Weights of a small transformer language model.
Size: 9 layers, width 320, 10 heads of 32, MLP 1600 ReLU, vocabulary 8192.
Architecture: LayerNorm before each block, rotary positions, no biases in attention or MLP, untied embeddings.
Training: 670M tokens, 9968 steps.
Each number is 128 + 24 x the weight over its row's rms, rounded and kept within 0 to 255. Layers, rows and columns count from 0. Numbers have three digits each. The size before them is the row's rms in percent of the matrix's.

# layer 4 attention query, 320x320, rms 0.0676, rows 149-166, columns 192-255
094:094107151117142128102109137128058142127137112134129116149093105121152138184196092134157099145113119142134127121138133130149117099105110152126157137101160130151146119170080108135103144106203153
097:104093111103153147152126115099172092092090113158124134131125121115133163098098088159114150051137117091157122133092096166143141135138123111103120134156137140153146150144133100166097086149151124
103:141123136174131102175190141115126129138121107122131091140140116141126151112153124161160133111158124122104116139138093137094130099166081133125135158150148129113133157126121143126125088118123108
109:151134145180137124187136112156165152123151129115120129098174116116121084106126151157101143143117164133117144160111108145100155109136089122148129085159138109186157140080132135122124151133142127
114:097123111123128087152143107152110140141140122133154155101104120154134101134179166141158106123153150109106091189114133135086118099150118129092125139164159114158083108116101107134104138114190103
106:092132082179126130118123161122153103132068099136113084102136132140143133085168136102120121134113178144126118086109107115118147171159138108144112129143184083153125145143093082118100100143146128
105:121149128125139115102091075127141135159141142145122096131092118078162092126122122128121148193108121128087141151134115131116142113135156096114131081104095135133120135115136084114143111150127144
102:106128170098125118167085152152160159114078111131101135114140151125170103115132157140132129130114127160101147093144107126131118101175118091131132153165192104114158135143114149137144169164150124
117:104111162138126120093117112155143101152144121097081159142157084182104129097124122154135157148122116154126143115072165163149095121100100132120147141136128105151117150148104109121147113128133170
105:111109133131131177167106089123124127162111065090140114115136160105135158141128167111140136152145128127118130118126160129106107112137139123128108150121135126074117116130126103113187156099149160
113:114184115128165152105133107167119129142162155115117113102100095174105114145137105148132141123147169088108116151112105075154140116138162141165092102130141164099133122147109091160133167153106091
098:130111143144078107109061154111141127110063146146172153098089134123140145114129105137085140114131124138137116104088171151099155148125123087123148120131113109123092158110109150141053137157141104
086:124139148091123092117108147136130105123049139144199115150106121151096089138139102153112132126102121131140126118125138121082138119121131072114148124138096146130122110116127190114090159146136127
090:142103162116118156147129131153125133119166079123147126096142126149144132075106118113115129149142109136115164109110149116098100149147099113129122125088136125151124137118107145100122131100150127
087:155110096142114113128097117155118122137140110070094113138138117106124100143104157164141136165184170131116118138093140111123131165107128143084081155110088102104128110138137105122176127162152119
107:180109129188139141162113110141114100128111072094116118120140089124107151114115147135109032169135111159134143099106171127071112133143124124182124146109115130104112136119127121077133102125121121
093:081130155137122174156159137141138162143122107121125132159137125132113132138152142091163158122173127152152136118162101149131092105096160160142103122129123099120146138124137147149125110132138097
085:110114138132154118095129186087130180155123140115130093120159173095120145090121104113134111121108096131132115152178139104143142115068137121116152090092108093105145128134150111084150148150162143
# layer 4 attention key, 320x320, rms 0.0695, rows 149-166, columns 192-255
100:201145093144131124119083082145124173129120118119096129137135109124093151132112130100132125120160172096124170144111133148118185123124131103170164176151166138110135085141110173124111138089119099
100:125173119097066105130105113132133121130122099098115142135153087102124186149117064109158121126139102097135092094062178156073128103108147142136158176144138137118154113113158101103131122112132079
098:140126155123093157115134097138154170163088146138129152104155129132137101135095093110158108086125100148120115142099153135144151130082104092101198156117145090125154176132140090132146089122115097
106:165133134132108127135116137139128165169182141102126147076152084132114117128141150156153112132170105133150107140099128174122091119122112071166134124103156081165160112104134142138136161083127080
116:222094131130136117145152114126167138157161175123110133098139075128085131072148135113118126143161139108161148124104115104119128106141113077154181100135156117125147080112131117100111089130156095
107:122136152145154133156111094154134123135143186114099103133093151121146086125133120114065104132101132135158163144117144133154128141132114095125112113140147113193133112107104120129143132105129156
101:175129117181092143114108109095155134179125113097138149145104117140134113146114130163142150139151108076092140114117093132129102126137145099101127106171157134140113117100118128137181118058124118
104:135140180140114138142135135167136156112160153092141119110130139142149102111126136121101079106083110098109176163186135121171104165123122146170145093158155077170179087096135099117144119168109113
109:104107166130137121101100132165153115123121108095129175144149149139131120072104102135134113145099119145149110120178103119126125082142114089135144145094127136140096154129121150123115134138123182
112:109165118100132100098132143109114136154085095078114139143095119129151148134145124105159127137132116140118120099178150137122126106124146135159159148186132105122126148141171099125160097136158132
109:163114118119101115164176159146169141091160123148152127089106148112124146174066143129136138090116149120101156159141120111114156145142148127140085137116119156105115113120142129172132085112164105
096:141086083118142135133105098129145129168145131155131155121136150143137165107152156114142100072127099152141118102116114141118154112180143143113140139124154165098143111137098100174084088119135140
092:162109100169150095112159164138131121178170155199134170183151132098142091106124137156168092151092096138147142126112093135124149128127113139076139153128131133121117131111134118130091112135143120
085:075117148102122140108135125128123131096067136122120092132162126103107107159110102140164169120138100148147138145129128133154142152093116094137119155125171149145117132154123133087101138092152152
092:123086125157166153136124114103150134103046139140101098105125117134122111138109117124074125119136161119138125108115147146157136136096108125130122090097090130104143116133095097104149135145104173
097:072195138074148159115098129148114144113151158104149162117125101094075129150088136109144151166130116088153175120165133113118140141153135137107158170139123125158141110096104140107134144151133093
099:119130129202129112136126108145089153147093111122135142142105116147139148091106134150118146125144119099123144115073153090139114061135146171139147117152105116174099115097164093147138146089116105
100:144126114133153100139128121150155075091132157131124141150110154113148095114119142169138123116160154166130145156121118103149152131131086121127094145077137143117152105129105163135138176100144149
# layer 4 attention value, 320x320, rms 0.0594, rows 128-159, columns 192-255
118:105153098106155143148102094085142089083136123132121145138124158081096114164152129180090102143129176147141107126152137118077113118173164126116114147108136109146095157093124189112111129125151109
097:162124066149153139111117099143133158153140129158121118102134151109146144141189111149171108099168148086093112150103104110116141142076165155082136138133180135135138081133136092150136113119113096
107:142118098131103122116103113094162120125119103114137137125137161110101096179094136102154073131138128141088144106151107126115140089135106135120121153065178110112101158098144114116126105081126150
096:185108139157178156142137128118126089181132120108148125129146142120131104097117155131113164143123091121117085153132092161136081137126108127138138152142145116092127111126170124143145145127121112
114:121176133153126134133130145104138156149145145103103141074140178117091087140185108121163124131096130136118111153058125125117081131074101120135107181139135130100122161130130104120120109146102103
105:123180093154142118084101094128173132127145126111100139165186138123140133140116134143116142108154138138110137131107090136133131109157124113108115092130124130142151151152093119124123079118107126
111:101108110171140121144110150118156098149132164129139147152138148118124115137144185124143093129146156150137131143131110130140175118114128150134118125159113143185144161154121143159123116127122113
105:107147117161134164148124181162105146132154127145134117149168129169133106105109108067118103067128156112154149092130100145120122168113148096107127092114113148091112116146109152178154125108114105
100:118110119127086110162101135135127113176156161089155094129134158129140131097134143105129151179131090125094084159138121100108099142118130122103140120133111134080145108115156130126115116174108143
102:078116147161118114165100111133143135179150145096088133117116133120193089093114102138091145120140108136079102136154155102149075134115108107136144152153104119106131116120103127127122081164146152
113:073142153146118146165141152134123148134120115146158111163141109130122110135135131135149164146135141137120139132107121121129182118129137137125143105134139075139108120107084164143112124119113122
087:094145136141142118098110182141127176156095123116128117123151123151149085102144128141157133126159139136098180100128110131138089127135123096134121154137130114132155118133080145079146096126155155
097:125141123131103134155109138119128106121156108123109120159139153112112099122150099126137115118118153089114110175090098121134131112150131113125122134115117164167137138157121113125150142134133093
102:120129112119134132090136132076117114137136151090094131156139115142124149151179125146139113128153112088139125130150114126131110137141113146137096142159130140156096151148128138155115135147105130
094:103120101145118154138109095096078104142088116153122155138141153109146127121154138167164157098131126139137169153121165135106111167126143139134131155145141128127122132154106078139132133103160112
101:111135164117125184065161126108122119102123107151136109117119168167113159114116105075119141135115102130135088166124103120091116140128121120130191148161098147130148129170133146104104141113153100
099:155118143137135117110112134091140150125135115044143150099058147114132122167093110161114145162115140136139111100102129150146122075129160161100135175085102074133115147112132100114135091155146094
105:101126138128147141114107137127161115133142149142160125153111139150125090138133124146079102166118125106137125148125131113183141151107125146114143125140125113153111127161172108103096145114109142
099:140159144112131146154152145138154146111160077139110146153120157141111118150111153134158110105129166125136126118132119106155130155076113170105146097125104131173108136115110073156090130153128094
106:166108108122139123139119116135151113131136162160079135148111137102125160142125123102120107102137162110160153194101120104126142134134094138155128147095139135119144161102135121098156158122144176
098:126083122139112105117100101120188153091104132101118160130152134140091184115162133134145148129147117088109126113149112114105143138113129085085144121133106118152123057166126127083139150130109134
115:106113155116092137155088113113115167106093119142107111162084134174115132113124120151127128125128109110137153085154163144164147097126137184103161140111116162142098110125111122152129133134144154
100:193131086121076119123146125114113146145115164120121084123085137128169134129175148103108153134120112084122099086139152131137110142129123094160162129139131156120119146085144123115149139141114077
102:085139146143087122135111118120105154162109123133174116150154088149125077166127115115128123111167155145096127145140144086120132136146088134123163144143116126123122114089105158106140101136150096
104:097137104153140076125136128163091114161141147139143110119143120173133112143094135143142160132089129135122093095095090083112103132083105132143159123141113160099119143171126107101145083188118142
107:111081146172133113148094170158131143134111130151109130124151148139151155077118127104155137110139098163096165113154149145123145127145111105153105121153099125148161138142069171193119125116123107
099:095101113103160117144123120137112125172118148126130122172137134139103152109113165155147122125110113179154100103118122111151149120111145091104125128099143178125130161141108111137114120133080143
103:143083139130144151143096135138171135078132136124184158140119137110127110170161149120120129141095127143103119141081160149106150111109089137113094144122093102079119134111120145110163136122146140
103:131111144069125128181151129124150152126121128156143164141101126133125092153149094168087097139160103105114106162162088144137161117112124134086121125102155127130142149144137123135148133150173117
106:106129126085106075133115074124166126124113197122112120136179112118152144127120131095139109148169113134073153103122133158152120122124122090105121135093160082133105124111121099086140114118114178
105:103092118102098129094115136126154120132116128108143159119137125156165170118106139137176140114096113119113125127099120131141080095140124161160130135098112122125148103133149129154165112153119112
103:128123132155184149156125107139136139146139092171128145169116135135107132143140094172110109125053135097166140083150115113143176155141173136125162135114138169124140128117129096143149127154112140
# layer 4 attention output (transposed), 320x320, rms 0.0767, rows 128-159, columns 192-255
112:126120118154151103118124118124134096096143107145131118131110174150108115132129102126139151161098089083090158117108140133114146168117108149136104081104153118179081151108156103089108121119109156
102:106135089074124129088132133123123120107107125123133117161109152122166113152137160146147117145153115134113144116118107117145178154116117146157127169115148155113116122155147157123128122090126124
098:165143119107107139109136108131130139125134114124153139081139119154086108145122139113098099119132117096149139172070111144113053138134142096091143108110132145151100120107132099109119170111109147
100:083157125134140095151133125108098152136148103143112155124060081124126125091159118133143109103107147144140148106125124136109140103120137141163133127128146145173121211146125114118122110122137176
101:138114154140139142148167125150125178142145167107139159127157093130155121125105127108130122138142112097100117101125097122183135122117110129110141136175104146132134122113148082076138124113140097
096:155106137149124135126121134145139149125128148136101144128134107143129138170134124101150136110135137126141146135105127108116117179114130126183094154124167124142151126140157102138137151068121097
099:153158126145105088162127122146135160166157150133113146156128134121119116146146137130136163107136130157129161148173174121160093112127140157133099137128142147142141117149127140078108144118104134
096:132098103154152134173078055153109149148090158116157125102123111116131155122145148159120138092090139091110121123141118116159158098065128098105138130133170139139189081090148108082124117173140121
099:124113094120155098155111133149129067140130130122119160110180138164139129160101163122161127097121158171119121101130131128153106101123112137097105130098158155131142105100107111139104140106114095
097:102108136131126146164128133104120121080169124112142119131153121116098154144161102103141101129153118089122109108116120156118127108121130104157071121126158150181140111178169119145107104089133110
107:140141121185151125130138160155150124143111133116117146123146172126141107132097167160150145097155120131127132081147133153147137147093080139117119183140112139162112126125144135114140115086148124
086:167135145198091131093142094129106108173152136097116135167104131083105187144129089134120129120115149121085111138133140144138104139134175122152144135158087153113109153146150143169102141130151124
095:096113129132113103121171147104121161065150130108112140139115159147141106075179085158143166134112138143143152143114112148119143152147164163102114110125130141099113115120095098107146117090143147
099:087125128109126113119109137098084097130107121133104108126147107129153117124100121127122131106109132166141124132125131110091127164126140121139148107093106113107138102122128156136166148145127151
089:113081132214117126134152108142139150137103160096143089089141139104096186111122102117125106164160105121098150150155137127138094161136090163109147098105152118149114108141144098128178145159095142
102:112094125113085107126138147130126133191097139137096116132102122152142129085172130166137127119125095133080125101126154162086115167118126150132130097124126123139116159141094085104145107138126129
098:083137147169126101136140089097115113111113112140129108137153149135087097119110094128145103154144171121158113114100141169136152161152095154145116175138079115138124151114080111096090083122130109
099:170132137126101114142146107153140117146152130176169127123132117101122097091143084116157092122115136165140152155123123116147128154117130129095114094124119120127130140135125155094139083145121128
092:118149128104115139134097121139116155136124139114163130143117151116165076138144168108147117138185137142109136111127128077127106130140152103110101133137074126138132069131127118108120140109123153
100:162151163089141105124093116135148142104094133148139119138134151142103153161157160096160180113149093106122117104148127100128141079147166085097117098136135129156122069124122121125164087097108138
095:145109096148200125120133112119086112138140107102127138099124094145134165150120133122158094098162161114125176128099125127095099147119130142095121146108119140120131153166107096155106115116145128
106:105139106119170129182137116120146114099102134151126145093103131097161112103107098127156141169180172096129126173140109123119139120126086114103104112124132141143158129124106095110159122150110132
100:130075142102159126122148158140140088121130150121121107161101107119156147119101129092103108107109111111108148125153114140120174100120150110125133100134093087136119147163115116097139163114160131
099:118113158110110094159132141088153128160115139105066135134137155085140107174083120139122154119137130120096110094098099111167143144086134142153142123121097122106162133101151165164167121097146103
102:163106090120146110156103117089164088105123112152121162111127122132133137147133124140130121109148132140131135155164146107138114120136114130147135159109136109076112146087111136140128154108113106
102:080113123163113141127125131164151131128127156153161100118133160158120137105096181145155189108126160122144085100124133128142092105132115090109100115107112167133137149152124144129117134130144156
093:096117112199123128142107124084123158096078075112123150121080085123163170132122135130105164134079116118160098153151130151132120137114086149148124120142164147124133137139153138109115089100125176
098:131129109122093110133143067080191156129117137151098135128094157118112128140105114094119128142153155130101131113173115117165138119151168104106132118118165122128125149101137083112107141148130124
095:155160170102146142032168110092110124118136144095145114102171122135111096101126110100109103103124112136138128099126126127129085197112118118137113124133155141138129098125120135112113109112122146
099:128129168072096133126099131119135141095116089112114141108097132138122148140113122163148136160125130092137106141106166123188091168181166108161145101157131151076155179127145114130161141112115118
100:148114114113136130126152109143120136111144154124118131120121123158150117075106098118128104150160116158157126120115096094116092146139118115132172128106168069139115129153117083157125127096105105
094:196112125146136079135130157141128162137125136124142141123101112133137136106130095122120119131135137108129190145129102108097147142123098163131134112134126129115154104122118167139097113131161150